config = dict(
    qk_norm=False,
    attn_scale=0.177,
    bias='all',
    init_std_down=0.00836,
    beta1=0.9,
    lr_head=0.00483,
    grad_clip=0.5,
    doc_mask=True,
)
Each number is 128 + 24 x the weight over the matrix's rms, rounded and kept within 0 to 255. Layers, rows and columns count from 0. Numbers have three digits each.

# q: layer 10 attention query, 128x128, rms 0.119, rows 27-47, columns 0-127
# k: layer 10 attention key, 128x128, rms 0.122, rows 27-46, columns 0-127
# v: layer 10 attention value, 128x128, rms 0.127, rows 0-31, columns 0-127
# o: layer 10 attention output (transposed), 128x128, rms 0.137, rows 0-31, columns 0-127
q27:138131104176154109109142108124112142081140137086139139104115142136121167142150159144134115153084160122156081087084103104118161137154151118142138147123126159111122143114121129114104148158099124136111157156137148117125106171093104138134146144150123095121120165066140155153086105158067113166096167112136086124105132159110133143184106099162136173097143120136089158120087104124113135141125
k27:174118074100141140152138133107106123135136136115090154091212124177148142101169121129094089162107135136164115117107071128097160125138158148131109144102103096124169103114122099129115109132131144138142142101120158133169116158138109070153203134137141111157123153147153160135105092116103109144124118119103069167097127137126116160124118137149117159144150166131107128123126142118110107115141
q28:130056130146159105095140121148114105128111123159145131167166102145179148113109149167142127161157111108186122100123153153115171105144127142128129136126125110141091103111129142126131139115119088125159142135138129127076119106116176128130146144096121124141086145097161101156080181118136106157118144137134141099119118108145118097083108120124114116145174146112137092151111117134112106110132
k28:171050099108110161111111148167108134123117103129125099171199147123163141125101141117113163124129143150128121113118117144141151132098110100143128095115160133170087122175123124110136130143133119067148106149145148159146079123092131153157124121144158173144144139117144141136102139111140100144117156095127158056103114132111112138141131140116131126131173094116114156137127118139090108069122
q29:085116101121128138097138120111121144117095129100159135107147117135157115156107153095103139148173165100134124160178137097134121125124060111178139135128126124137170124154177116109154094116128083157111096154118114127144093090098109094098083124178141103130148178127117160142095148134157125140139131162086134148137148134152145127125130151164149109097137107092130130115139163147129116116140
k29:125092133125109108117119098131106143136094184144095115061148140146106130181091100115143092110142128066162133148125105110125142149127106112127116099141119153125135132166140146109141134124114112107141122116143167144140108115144108101137131093102107135141152098110088154152134157143173135105188113173135134143123139151161125111083174132119144146125145152091138136103125113147146116143115
q30:166104105119147127134151103121154149100149157142136114110116155159135117162152131140120090097148118113091064107163131134117089097189119121156189104102135155122179153132144132113148108113117138146128108108138130092091155115139141145149151136140153104140155082122115096155106134124090121097096109083141133099161139119138091119129125157153095127158099128110125110106114118130147196128118
k30:133123127085151116097118098126158112119136145127102111127154198131186128116123125100140142150155148176095088071115111104108084099145121151141112140144129135120102129136149171129154108101120134145131136124141141126116143145131142139112118136122126086177137095152058126129085151095091109125158111160118148125144172133109130123152113124171020137140090115154151120100110117148112136114152
q31:110160162157132138107155123111114142158116082122060146146112135134140128123123131124139088119096091144132100157129137127149085130124111099156057140137104139091135109134121144165142147125139145173155159140146108088154149135112145101161101132145161121122095137112165097150107106138110098110158103101165095128096157140128132155145107135110130131130128167126083100154148137095114190147153
k31:142131155129131148083182098103095107114134114162082177130133129112148185111148115124137121131077142157141119141143099143137105159119138098154118164135140125153160145136131166157160103090131150107150132126141112136105122170117099139095104159169089154092142103127099164101085104123101122097132112130170138151104155121102138144109102151107130153077104133104072108157164131101160109154113
v0:164115146103131123153109113174126128160131112129135153135117131105155120147108117095145120126135141166191122151138098069105111125127140153157135173134134087090094113090160151091109102142143154135152139163080154158104125136167122131115140144140090117127094148113113139191151159149124108126128060107130149144139130126125150112120098111125144138086117110127181126115096140112140089091159
o0:111122136121088116127155136120148105130102094164098131122127099118104126112144121103144097123142140124143112172152153116124153136154137122114146123141127132127109132135082126102131141171111140094151134090136117130158090100136133141119112141144132105135146163133146111119147151120123140182130103112119189109133103133104152155085135113147135094168144121127098161128105092145125171148125
v1:167145097141131171190129134132133140113149140115109109128152123151160137071134059148131113100123107137093113141116180110112142131075102130124145144121160172133127115155114148132094145143136146114088147111184142111119157097122143162163103185103138124078135133111107123146115126118105074104110099175136069153117097118133141109129151103100124130132111140089147139138131154156143109135106
o1:125109131132153119131126107137104114095107127127153089120064131136147155136146141114106133115108144139170115090133114131131122117173134167147118081123116159149136114129152128095129123066111096102115167096087120126165134181139162104153162112133154117124129133114137097153157099116136139127138167105141176095156124162119121134131116147162100160154128133144107107127125142129125088099146
v2:151117149140149145161133117113117129097175115149122148097110146100125128146119155119122110113090128145100165177125134143126150141132101152110124120140138144157106194157105181125126132128090139112144120108127137100096149095095153117116159086123125135163141097126108134115126143098123124144111176094093146150142146130151124115153112079163180100104138130133144123065106172110144130117105
o2:141177128147097074120124139114144130091113149129113133129077146138147156164114147124143102129140113091089126103112143117092127102129141103154142141123148103133120119107102137159119133119138103157112125162140093158122129114119101121106136138150095123137139144172129164139140103121128124140141148130119107118157098115117137125147137117149123121139119107128104127139130133133187156122152
v3:168120126106109111120112139136115119112149151124126127132119128115152087168128124131089138094129137159105120103109164133108150113132081097117136099129097109160142158109135150122118121136156151072099120134137144115152111147161108101120122135135099167151116143114101151094128136107088146148169134087190129140117164155115153137132145108082142179142121109114110174162095129145143100128105
o3:141108113150114099108125110158178132114111106147120145136157145145109112100129145128145150087097092122135154191106146103120166141142136119122150160093135112119113086158104112129105110109122128133161131133149132123102135134146109101126122118133151140149153166141140082117127133114128111103174156133128112131124119127138144140121154143159116109135105125083110092095128144174138146110126
v4:133110091097148118141136105151130105132135127138146056157140160121139130125148130117096136137097105131116122133133112097113141115157104150111118150123096136135138109126148150141118200170166092138099108117160134100099173157063133119123109123164138130148150086126139187139157164136119109143155132128090152090123079139136102122149143132125165154108140138117125120180122098121136158130108
o4:184125157108121179147150144127107153136118111122104117089138106136132121134110131124116135095128141122122128150116127152121121156140170113148124151130115166113137107128112132110114112129094133138130164147143122149144143160150135089105081135133087125110131103126155179135120076158136112102134136104154129105113139130085147119163148095126111172146078125134124109142101127108129112132162
v5:166121064104173159091127098122151131126132130125154112143085110131112103155133132127147156138166165124158118117169160128114154144104137139148146109109144104119073169146155138097109104112155143158108166140100156121097137132145116090133172108124148101068121080122164136127087114097110131117141146141120147154143137126143171090110110147115170146125134150142113090075129103159117121155131
o5:141126107145119136133104115130132172105123107115149142125099145113073178109105160096176122138136129144113125125121134132144063145158149128107138143140118159094134176144107121137106108116189123162071113086127134168138136155126140128133104150144119096134126135082120138088135150107136121143169103107109152136137143115113103131107126103134119135123123141114137129099133135148157134120159
v6:148132126173126129101142102142132138131135134097168105116130133109128155131161085082146166104097113145130156131150072116177135109183144119111171127113147133159163081145121157145074137110118137151130153105110173125101077122128126145098142153101108115130096151127118139098127121081098140121132159144099128160101086090140180103143078115164141092123117106107097151103159097167143155131156
o6:116162190150139158120142061133151130077123117065130170112115122169122114120111137115105121174116128100133133105125157154146122115137149089174103142138113135137128112111121119084118155132128161124144090128121131142125137112118157152128168139148111118112126122115109138099160166133146123099124124152137128121136070114146138169122133113119151135130145120145105118128125104076124123104149
v7:160101155120154106159102078143115137168136109102110110125172138086119114121158111116089147097138098126160150108113149155125118142133098137150122168129143102094140116116165177135115130157087141166122138147166125119136147142151182125083110094116129131109162115144150107113119113112120124116163122133133137096138114120154107201123137097131094084154100132117123141114126112096127154142151
o7:131144082132115148109136124118141140117134145112129102135140092093145114116138106115104099086123196105117152181103133103107149141129099091144101127109137139117120175103140124100100126105134138130134124132138104152133145173120155106125157141140129155107122133132152146159138134196121123160116143133143099089082119129129140137093107149140156144183148121167126119094121136141121116113124
v8:164111148139149190151118187108117095180093121129111144150093157150104155140138150130113123120134171170157125137146109103098130138106124135083080127124139108133141147109131111164143121114114129143107113121083158082135142114090104140124110113148155135096108114135085122122151095149132168106130146157133155121110104102089119087145122104098107130212121173124120149097100128153149135116136
o8:131132141154154129091166089142133154131139125154145158072140129105137126153088086170111099123127119152143143122164124132122101122106075135152109133096162134107120153124153154113161110109157146138175164093107100159129108145114127141107107136139107154134135112140116142150146136063148135143140115155111139121099104107139156088141114132131093138125115142084096137158086118155118142098139
v9:111096175087121088170163136144139152116166107144126113085094103141142148103132139119180093133146158127122099087124100114130135131100115150155114158170143108122155115117130128136138152138134094120145101148089123082093144118115137069091132144125141094139104135139176137096115136140168114110116131151159119100142131175112205086149125147119140149167144107109152170130139091139129125150102
o9:104172135152112120101143151155075120142151134103134128140111136118098103098142120155158176085088089133095183157157119140112091160120115124125112136095153098153122155132148135159113165181098147127131163115139139142180098110126144114119117149115130148099109121118145110121159113118067135131135127119124138104138140104146119145093120117113119157137112115114121127149117131098134134187130
v10:165115145132134166102095130134135099137134104148161150087146133142085105149169168118147194131095104140137098106130135104101102149106136142168108132109124127108149161160160135148134135154104094121113121121131115125163104113097092135123138160124108119135151167086156102171146100132117099129094128160145092111133137142101137140133157172140166130129085074130116110085135131105147120107113
o10:101101115170110139129130136079147123095129124128149147147141104082129131098160131101129141120158118099149120167133109105151115122123130152121144132149132130142113137116171155136143091146158129136116136105148140156116211123129138136126154155123097132135114135123152110128112126085153156117122115152133111083162116120092105135141074101148108109154104116144153123129155072120108148134118
v11:153150087082124103132115129147097129080113140143148124118128145140124157115112125126124143117131120115132161120081145116137113094108201134121112133156148054157147139139171162118147159084158131102119122100108140164113132191096134157119187085128117118146124101123101088110114100140136158133169135176170134093126140125100161092132141165119095070100124167144114074160149140118072093153086
o11:079131164119125122130143127091114122129146118109141140111119109148123122144088148113156138126110104125157191148190147157216139131091112109088118121129137087116150139138095148128082108112155106139116112118131141174113098116130120116110160128121130113127153160119178159140125086165131115087105111134106135145145152146150135138145109142109146127142116108139125143086148116092090159077141
v12:084127167113168141118109184112129120107140133134108110144166099141088132157129144141152085105140140103115119169143109154145138107110115143121182107108130111123104132133152187115103127096132142097109129128150140123114111147164133113098109163161140160115117115181136152159150113125132135152087139122143126117089115105139122125098131153090134148112082129137105115123079113153152120137131
o12:116104103136107109108101139136122111115138167142109156101115143124097110114166146142141112155114184134147100139115127098174147140124163148148107134101121161140160129139116139144109152130137116144113152156121115114161091154146099150135184114137114151154123136101121100125125111141165127104130098119138092145124088144129144100143133106114138115119103135090154140104103151113097149100141
v13:148133132087152085129171122154125121136119150161139128139108087134143144134144136171153120130152105128148135142154141155122090128084157092111115112142154127160133100068145146165126143109098107154117157139152131127123115081146050084124140092128155145187134104100139179114152175112099119125121124136118130088134138123122141160140150113136112075125133119106127090112137150093163106099132
o13:150157103093117151104122175105151133141114145128107158138133114095147143117086113121132137117105136128106099100112113139118112157135112111109112140099118133177125170122087115110124123124144141176138146107140138104103157101151101158122162121134144157142130130100126131148124080113123135129123125149113161109147130113152152147097137133144110105130056152200116145128126149124130113137152
v14:151093163153116073132144127138090129107124156155123111134107118127127127152115148098113146151097116138103099121095126188119114118128124126128157144093136133147059093132101116129193162180128107169090123113167136123109114114147130133135147120098077120085140114122141130106136133123153112147135112155135132140081165154131110100117146179110128135161100132141156141121114136108120085120147
o14:098125097105122091142142172126147145106107136171137153137135124137113132101121116173085140141097130092131141150120107132110120128112104134131119116124130120091138110104089127150152163114141129107109127160147126102147139195151147111126155164104097090133144116125131137164144127100110115120083104144170151192101123138163115134131109117121089136114135131139130121119158140136124132179123
v15:122097134088142133160142135145130150092069083075127145108139166139109106140144121120115163162144131152113150118157168121124146130083136126146134137103081142173097128129121161162123123066138111091184143103138117135155121084138138119112156160095148094147121155123152146111128134141155119121144090143104151113093148088140112117097108137089121166108129168115156077100172124072119171145149
o15:111142103099162114087135159121093171133149116099096117109099102142116099145111144097100140155135161138121121150150153107142085146132110101124133115138140104149142124116096135130092108108117090146116091118142087143149138151113155156136130095110140145139142075172103088106077149125159152120134125149157174147136128125151117162142145097132135149138140124138181146139156130142130135113105
v16:124126146139127168102136174140074163069127148127156138165156148130115152108147152127079145139146123089152161109149141145089110104146095151151138146120137131116106155120155104170136136170137140154089173122122134154114092100124120066160062137121142142151116157160113170138134157160129086079108088128144150136147148138110101116108145111109151098111112122114177144103080094169119130126105
o16:154166146110122105107166132105134097135140088148127133128159135061116137112157082135134155129111140174097087130125170118139104120101173112160115138110111147129136099114119106159132106102165129128120172144132117116164162152114111137179133158111149104124101144120107126150129130114137103136123142132159173132129106146102129124156140141118081096144125096106137124110118090118119099173137
v17:093160184126142164136108148137118111119116110097124107120070070155136151138139127107118133108133130148135124066128128112123116126123143165157154112118150124135131142113138127173156177119153131130172121155151084159145138149112126143124116135143114085120105133131112124166112164124128148144104147128062132109127094171189140156092092101103098131115115108168107165096121112142155104119123
o17:144095116130130127119139130131118121101128130154112115121124168122142166170161123103157114169100114098098124147133128110157131137151141092120120099104118124095145127146165113083148135146139166144152137123125114148177104119121150124136097117120119167172115133118133151129085159158149115105128102139103139109117136101163110098101143112110151174135107153089142124148104125093104133168084
v18:154130132146113169132130152128139099125143133119093153101078152100125140094079136139127139182144111153143137117110127119113128134146111130180137118111121118111145118106158142132102110107098125135104072119130118168099105101114119095162101151114082137095177124106152142108141125111139120143123168154147147136132132145195126121101109109123088160146169084141159110159120136105136174138078
o18:142093119146107107150160108100157105152140135115069098120133126126139137124130148178149149143141153126090137117139100110123123122120126130136150119124095148104104142116142140133140153119108120166142112110128134176129147160155101111121128133117196110129099125125083104161124143116102136140143154152135126119111147106103110137113106110127119138129081109107147149150161151126111124137133
v19:132126127108150154106099109129149118093101130161147122106113126118135141136207108128091107096150152100127148118139152140168124138155125173123160112112112087167141139155138080139154085146117105139110108103157087136123145112119135155119129188136113124074123090130120158098121122111162094154117078167143112117162100125115141142128137123102164117131146162122149133147116125126168146125143
o19:149163109144127131142127122098085134098133079120134132139163145109170167116108170129124123154136142112150094141152139130140126158152140101135125092075138143103133140125136152128104124125119119126145117102145141146122126148122146178109127128092122132087147103123114105145127127143138111143158138109119115167136144165150096100183076098117119124118137105093110128146096117141113109170130
v20:169148112127096168106120128118109122127167135117127117111100122122108168124127145174116127144165120139163097134150110103168120133108176117075096179140116128116065114158123141090130095115110103079105088161126086121108138110177143119085141139130163149180139138138097122105116149128161129128128098136092130160145123147090124133120134148145114153123117129147102143166146129146114131132131
o20:097130141124126124143119115141170130177138119140116148071126137140121149144118149129130145152138118150144179111126118108132160092107126100093102113110120124155145149121116132135122145138096112114085162157105112155128124107121142114155103156126112113144137124144114106109167107143119131181142120109118120118146114132137126129136103123106141097118135159109117145133186098151133092120114
v21:140128137110077131143146118138103101167129114132160121126153159156108090140135151108106111143170144136101130156124150148075066151162109151127103146128137111117127125106082127122108152104167131133150111126157117124119109115154132147130102114147106153150113089141127131132142095099142112106111154186098130153141134171127139115128106124139133140141181104145119115109167135140122101160099
o21:139100172125158159112165126109119155115091124140116131103146131134156121098163091132140107107129074161138104112137120122116110113092111105129141145109119082089132165134132138159076151136103128142128117144141100139127100131107164146167134117153100126140106149160153134113113124109119105152104166137111124125129122151135115113143095110136112132121119143140131144164162150134151130130160
v22:139130147150168139129147122162187111143151134131112106125150138106114167162138147148150127122160113107147133100136094126090154158101100155125158123191107158145160139144131105137178148122086153080116116109095142127106118127138144166112102143097095119113072127143109129117134112116094134123126121131113078096113130140090121113093167133131144107106131130148151103180155097132131083126124
o22:109132141141092136141122112107102149136122144121154140148157114144149150098084121132112149115164151153123102152111109144123087088143128158121157137065146130170126123148109104120117129133098111107141153135095111161153101114132157153106144139129085113132160162134182139163095144103123137108125125097133107121119120119126146148121132156141153125144151129082124132121141101090111121144111
v23:134133141115132134149115120146115129153136143142144145116116131128131127105116137144120129110076114138130138112100114141115132160179156093117090046116128132127078094169135140134151168083123124149142177107097135182074159159133131083091137146118133173146097137112093126131115134162115132150085129150133148140160109114113104115132129118110094173156128129105125103141142118166124144136103
o23:125119160127151093136160152129112111120111146122106149087115144127129134110092126161138126106154095136117132137112175140171138159122119135110142145149157135116104168139162136093122140093118123125088102166117139131129119119138086134130136148154104126160083124159088130148118137150138163100145144131114152159147101114124132118101137153106140103115131109094088093161153115134101115128128
v24:156145158162149142127115112104157144197111108123113137130178133169110125108101051113123115146138096161088137097152125113135121061115119156088157100174143159148140164123141136111141093127145093135119156139105149106110122127138089108107103156130133127121160125132148163130108131077154143125083100149137160106102145152138116106099140142151152148139106131120130130146105139077122070136126
o24:119156121149134130153162117106127144096116159149162095139115143124083119114167109111124134147135143118132154142091125106072150146141167138099141147096130095160117129158096143102141147094134162109119136105134108118120110132112137147138149122119150113134089121115104137147164136077120128159131135097139145117132125117182108137192163105110086150160098129139148151123123101123101095091149
v25:147150120096147126130096149145112120133142129147118104103140132116113141100109141130146112143117097114184087099124120149147113136140108152088150115130120143111154116187090128160145115099157133114116199142120114132155133133153150098139143164190121140116115135131124108121142107100146118120182087084098150080134167126164137081138113163126124104158120110122137105099160150115121114136091
o25:101081138118104079147124153151105139105107128112147134140139146129101132127124116137159158117169159085131150154170143147129155117109163127122105165128162125099136115120100173127073134135160114115117109128102105129117149141118114147144105091126130162140166133086129139110142146152102156138124148137140109139128125131138101122120107139107117145147105136117128120143113124089156080142115
v26:131141090099177083172126133139148166140108126104118112147073191129132115124130159133137098137120110126139148145132114171140125077072133120140146135129141097109109138145122107108169120118115136106154124145149104134146089125124119150176117142126139124126118096087075152094142119132133085128100159141133126117115098176150101168140108122151152122142135139139106120125136099182102116122155
o26:124086139133149123138142141130097128104159171143116107150132094139121146160099115138134143116106155119125143138073109095140073158154117108160109088127122140130157124175139136121142129100105104138123138123137140143107127110134112139161102093109123091148148138104145147139097114129157137183132113153101115117120141110142158129143094126103138116097144160141131126136116138086144128161143
v27:139109138109134048137121126112118138135129129091129125154128127114104133120085140134109113164096143103177140145134153136111116146146151118141146118097122132096128129117126156129143104127110098111117138160159103128128168060106118120173063173111098140101102145149110149156066132116114129139104118121145132116109132150134157131190185125131164093104097151192136186147144140105131170137114
o27:141127131113126116120136178125139111127122124146160105121138127144176132148133156138130150152122188162107107141122110102131153135113144130149093132069123168122087123129129147127155109122112114173100134120161122116089109120082120096110099163091144106185116182100132147090148087106098148120111140127168111134147141148139109136116099112128122138127207118141110105144109115127113081131139
v28:140098142125115155126092118131072179147134059138132099121136110119151138143134102098120109170117170116103172152171149118086098118091129141141126114149071123097122080175173127100138141115148113163129146120115088131124110081126126134190109160121138151143121122141154094094167159137080180123101129128087143152115121162119132142095135148092141128157153118148150122104142125146161141122118
o28:140157137111126123098154118055150118177108121191123132116119156136146172103142107092127108085111126158137090150103121141105109118145133137198111119132136115107100139136146139128097135118136147141110124130102129090138139137141157143136087114129122165175141064131108117114113159120108171140131113132153125156143130119129135176130099148107123102114088097123125154142147145131072159136141
v29:146134135109113167116192136127106129133129136128149143161152108120158096167084156139138082125121104142129169173158146133143164133117154169140125108146119144111154114088107104120122097123094089155128116091142126081126129111152111135125150116108126115146092131149105112115130161141114116153151100121165108095159124161148152112123108185133110134158079113130083147109151106110124143136110
o29:128143125135135128128091137134128120169166138104133132115117134132114142134130107132135149135112127148127142098141150098138153136166090139097147144107124117140149092114119118107104123143131148132106148144153127068078126135105125148127157148092155167146147125114160133130143108103115134158060144143111157121112099070114099151130138117112101118094163099119108118155147185128118150135161
v30:133122155181093092149162152092138122129097115154145098156080155136118104151100174118113118085124124099118091079167139151114149142123140153077114140151144134071144090137194131138135132098144107118128099126140126109121113126116147146120114107137111164143129146153151139135112119125109084165143090151126145147113107146137133139143111113142145122107186149158155054105101153147166139112125
o30:154120113129158152120183150135120118156144109111120131092180156136126161135145135166106106123094107113131090127109099150134109118139139130110110142120173102114123130108068128119144160144128113119116137126126130114110164144137111149119139148146096109150115139158136123162112119096094170135124090122134098085164182160091122121101145094122168140126134107124127142123097148102127155124089
v31:161144098095095098082129198136071123188151143115111104151165126116138122113122123112130132088144155142105152099116147121185155117147114108115088154133117174091107143148158073186133123101131125108138145127150103111084128110142100104141155137124122101108141100157133148101124130137118119124117139153110149134127147118149136141158146123157120139114134141194154098143089098094126111133122
o31:137100104101099124100116104134122159092152126118140136095166175150117130140099099099129136177122087156148126173139103141110138120150146116122116142103112111113156159158120132148152131106117103121135108123142097127127139094149112123095136155103154144167105151146112139117116130088129149146155136118168137111131160141107118131160146144105125157113105094118146133086163134135130057142169
q32:104140116158132124118171151146133061151166151125151158130110091114119108101158078135118150148135131133117136101165143137126125125113115122150143131116130101145146156112135137171131131105131125123110097114134137113166104153092116136119101147126133152150099078142091130159166117140122165121095117185122163150151107127112166094101112149111120140129143112140091121128136127150118133153163
k32:119119147176122134163176174156120152137104121129134124112109083104109145104105132126129134091105137147107122106151160142163132082116116115150148133123099129158131161113099144134130149103150138155151144176118104148124149140098126129133092140118132130149109090122109108129134144135146119123114134125133131101137127148107108090122116116093132165101146084154155152135152127079132131139120
q33:112128146125093131162143126087153093140188115120125179105133067103104091098146097115136130120127136110119162107092143148126159118073137080110086156123119130131117054116121150145099118109193154145101133119114143141174134170117161189101138117091125137201080123128139174134204126112137144132105150132115119115141134131133101123129153128129163103132157109117125159120147111113149163138119
k33:139145123153121147162157136162145142143113112098125170129134111074141113102115114128128124088136120106146110115124154168092122115061116100125141120110110084099123136118152106132130076103137127130066121129107091106150083150095161145091090104132200113138141094121157143181124137148184141150120114117130128142152142142110097115180150136136161137142136119177104174148135127126134109132087
q34:118111140152083103128134124129129111148132117136117155162126152108153161134116118185139139102126121152099118156106170103143117146146145136132160112112095139143137101135162124135159133140157153133126151142134120098156131078127166145115116140095116125137147102150138118145101128152119115114116114106134133130112156122137104146103102148129123096135141102120064116132124122104094118131106
k34:137131131087091113112163143139155095192142149143154104132113158111173173147120115170119144106102134133123133142122131117119111114135118124132123127122104141143113103107151123140174121149096156099158142121133110129175128147131124100113116133130124139147119128128099145159124135128143118096111126118138125109102151098147114105129127117096092146122150114094084080121153130147094129156142
q35:128141152149167162100130123097133137077099126151139155099125123157159138146148125098062140121162096161172060175116102144133124133123123157109137119173106124115133106152127091122134166150116110145111156112126100132103149111122102084123087117170161140085147138093160124176052125121106125124155092124180130142155144187140129130118097128147116164128164100133119104116118155194100101113089
k35:133115161110117154137110101088140134120123161128114125098104118161141138140141120110126093137163120119121076162129096131133169136126134105097078139177117109141182153137128115113167165145119111120122194138150153142164141132149078103205088125141090121097143125100122134079074148144101100128137151130143127141100138164142137118119166115127119113114138159079141072092122152126112165134131
q36:136133124121130150119083129111151127139096110215119109136147134089151107153128113160124130135114133121158103118133148154129123146127125129135134109146118146135113112115143078122189145144114110109161127129159105119110118136120156135127147125127092203099111083113139108125135143112186140132140080122099116122108165119131118114153124106105138149140139127112146143101141113148105093122123
k36:101079131127121149089098152133120145129119127151153080148144133130127132111094076147142132130168126167118133133099145116104163132141139134151119116114149130127092150153128142143152124108107101087113124136086117155169158105125135155124119120130111132147129106119142094126151116158145125133115137138132116133110172116141134143101130114118105134165134146066086103139102107111146155137107
q37:128110159115124158154161124122153097106156106155085099132124126132149139114148137095153123134110117149100092121151205146125132104150119113147132154108128109108095144112107146130129116123086124104139160118166139164146163167114114126123129130129154127145089139135097089130106148109153142125167144109116167112135106125116120144153103100154124068067156125143147140157139116142141157165112
k37:116106170125149165115125146158111095113133129167097125109127127157162146113147116106160152113136140111077090105161133132097113127128139128151151095127134083117112110124121093132124092104082139131143137113134159118122119132146099118156151119119132152142139122136101087148108118165134137144109139129157165117151078107121169141089114128167152129120105113138134153145143120152121131167132
q38:123132115105125142176141144135094116124149144129122122105147117143133133142151109105101135108122145108125131128101112149094117130132132104103130133129114150140136169124136165118112139135157153137149109110116121160126124115121161143168158155128162123128123156108145123112115153138106130147087131136107112089120160119100144146145157073172084151140192104174136136132161081139088130069111
k38:134114113094129163120187108118134114134139163103133114123115144131157152129157143087125119129112137098132127125120109134085140110151145126120130113143130126118160155105087122101112121109159106140112115148147140144125107125125120124132145118150123093113162120124166134139105149161083148164102157130128149074125161101112132145144111114146151123181166133128137148147148102145089153077101
q39:114119140170151076128156119158109113138108160185094086131129132161147156112156115161122091139123167142145144064143100137127134100154111137139143120139122114067130113138151111125170120141131138140147124131106166105143182132126096127157132130121116125127129126144116132159100124123142105111115101139117093131115098152141101121109114169114122126142152170107132129127152143113142142097124
k39:119120126160148110108147107143104131149143128112131110158124123129144132146118121181120127111107145144163093101160153118118131114178098151153113120115162163115090139133139146151130132131115112155118086117100176108152125154132068147147095166154102110115128137139104127113130121113105154114137132130113098130173102155158141144125142129122131115125109111123077108123110120113108118135113
q40:118075124118093136096125123113130145136144141144104178118120134125137107193158161068076109149131086135126084119175103157128142112125105114120112089156099113125138111153136145130145178121117124134151115172173164114117114100112090109139138121136142115128131125114122093105100146151168127137150104135139163144157096143137137179098119132113115127119107108163137117139134166147128123106158
k40:119113121079137152096115123124143096150152166159103135092142117138096123136103145089066112136152129141153097124108155103152184105123139102116167123146143093137123158135078137139146150124098104129127152147166110126113134133113103176164113148173158145120131146155106105125112103127171094078176120127121122118132101175132147155114089103144108134127134141145148096116159155119111166147131
q41:124167179126145140137170109119114128167095087128109156108132113128107163130079151111128127128143098104126144146140132134180151121098122146127153097116142086147145141143094152108121116129127142154130103129117062169116113154127117136144090099138167124130109100145125135131096110110110091120168169124108146102147159110120133142097144148113140168169114157133167131135165139104123091112088
k41:095133112121124144164116111137062163121082152161116157126159168103115147154143160140118122115102102130145143119154133107110144137126127113092145137157116112110132099138111132098116130160118112152135140140092155140093119141134124113146134116113093121109137092107155141177119129187111099138132119117086151171135121098176147115145090151129111175165114124122137082160129152129122129153146
q42:152119133159136092119097129112122137122123133169106106109135136130153170157139148113109141121129153113140097166155127141134140103132109142156109100112107119115176077107113075126117142119114124115133192111112105151082081144092143125089127145130093142131183156094133107173084103173152153106117113166178129135127136129087152105112111091104132151171128170113149112138174134126100156114150
k42:117096153106092117118135135065123143159138126120177086100126077165168138156127140148128121166147163123140110137135131131105168146133129149134068135156125086137118125142090176140120121127134097091131134102131126099138112151134132120148101110158105142163093124156083147133106106158112118117111143125120149151079154116191141137069122116149132100140109122144174120130131127096112130124179
q43:172144116109122099135137160169158148151079163116133121126090151117105138160097127114130129095167115149135090129118147114128133144122070155126150122130092113121136141194161098115160151109131155133123138111109136120127096089098124110115107138154132115133130131148109125139091152151156110110120132096122116126097186127117132106135145153107140173132101140129109143151130115162109160082124
k43:109119140110109094098150133122132141135154110174122163100109142156111159121098117144120155132139140164139181147110192091130119149174123137115111147160125130161156125140148122093137128115144128124113132139120080167096157130131130128117094106146089102115171137136135124125104177126130146093106128141100115142125118139140132132103120115157118112129125141117133092142122079138095135135151
q44:155137139120116130113104150140121107144143102132123127156152113179166092129096152111144143116102154107121115150079086115155114117164108163168113132111125144147094122124155145185104119111133135134137095141144135121101151148128124138133115095139112177137144118118099128097113096148163139121137139132119157153130129141097157165139145136117133114098147157102079112090151119112154158102134
k44:114130085147110105126094114127124112175136125133097134168139121125175178110154111139161119143124149075121125142141105124151099093166118190121147149115099108127094131133114125174123109109126117122135126133170126108120142131087171131109106087102092163132104130140152065131126104143154126118149135153108142126141141144114141117143154145139132112089156125122106121104138130112147161114144
q45:163126089148141131151107173132181147114127111139112105125140101153153173118113121087097133128115153125186088119108144150122144169134145141143150101097116129130143125135107121090121102138093169094086123177128121099085112139120114114156141114128132137123143119104143144142104176122140106155107114137164131140147157129119124133158076159096116137133098131167128129140110180158092121095134
k45:144108142125119088088120157093176195132146107141128117118140079128142133132133135144107135119113142117156115096124126113099160145102149144143108118088140127099163106126102147107116129148121159110107181155153118104129122162132135152190142139099088129131138123113152119115137146117135126169113151134141131099132097140105120106112086117159106088156146115135120108140127126158104124097174
q46:137149155137139086136106134115134143095111112137139131117167127127136095116129130137092129122108108171111094089136138131104106127137162139149141120091119193096133085138158141101162125168151144119130121151112116143186172122130144125099086142097172123120103139132059129105170142128148129121142106134133153108122126097118122108123137140139129136149098088074149147114141146155138111157150
k46:130156150092123103127149094143128111122126120093129098137118126084120160150118073142076123122153115124135147113145158157137112111135177123130151130100141190076114097155156109107134104111126133096119135122130142119150164144114148140124123114144150110114159099130100144147134133121138141121158127109153132123144108108159111129110180120133142105138123097116151123133102131124142132168121
q47:141193130137139142099181118106137159146099148107133135103108149130123149107135139124158110099117124114111127130139127123111057137153135129162106150136095135144170157119149150143126114088132134135134141144091104112139158125091151149111125104135120154169103136127142106117115139130141133131137127156097073095141109131125134157150098114116128110159132137133116153125090155097149120127150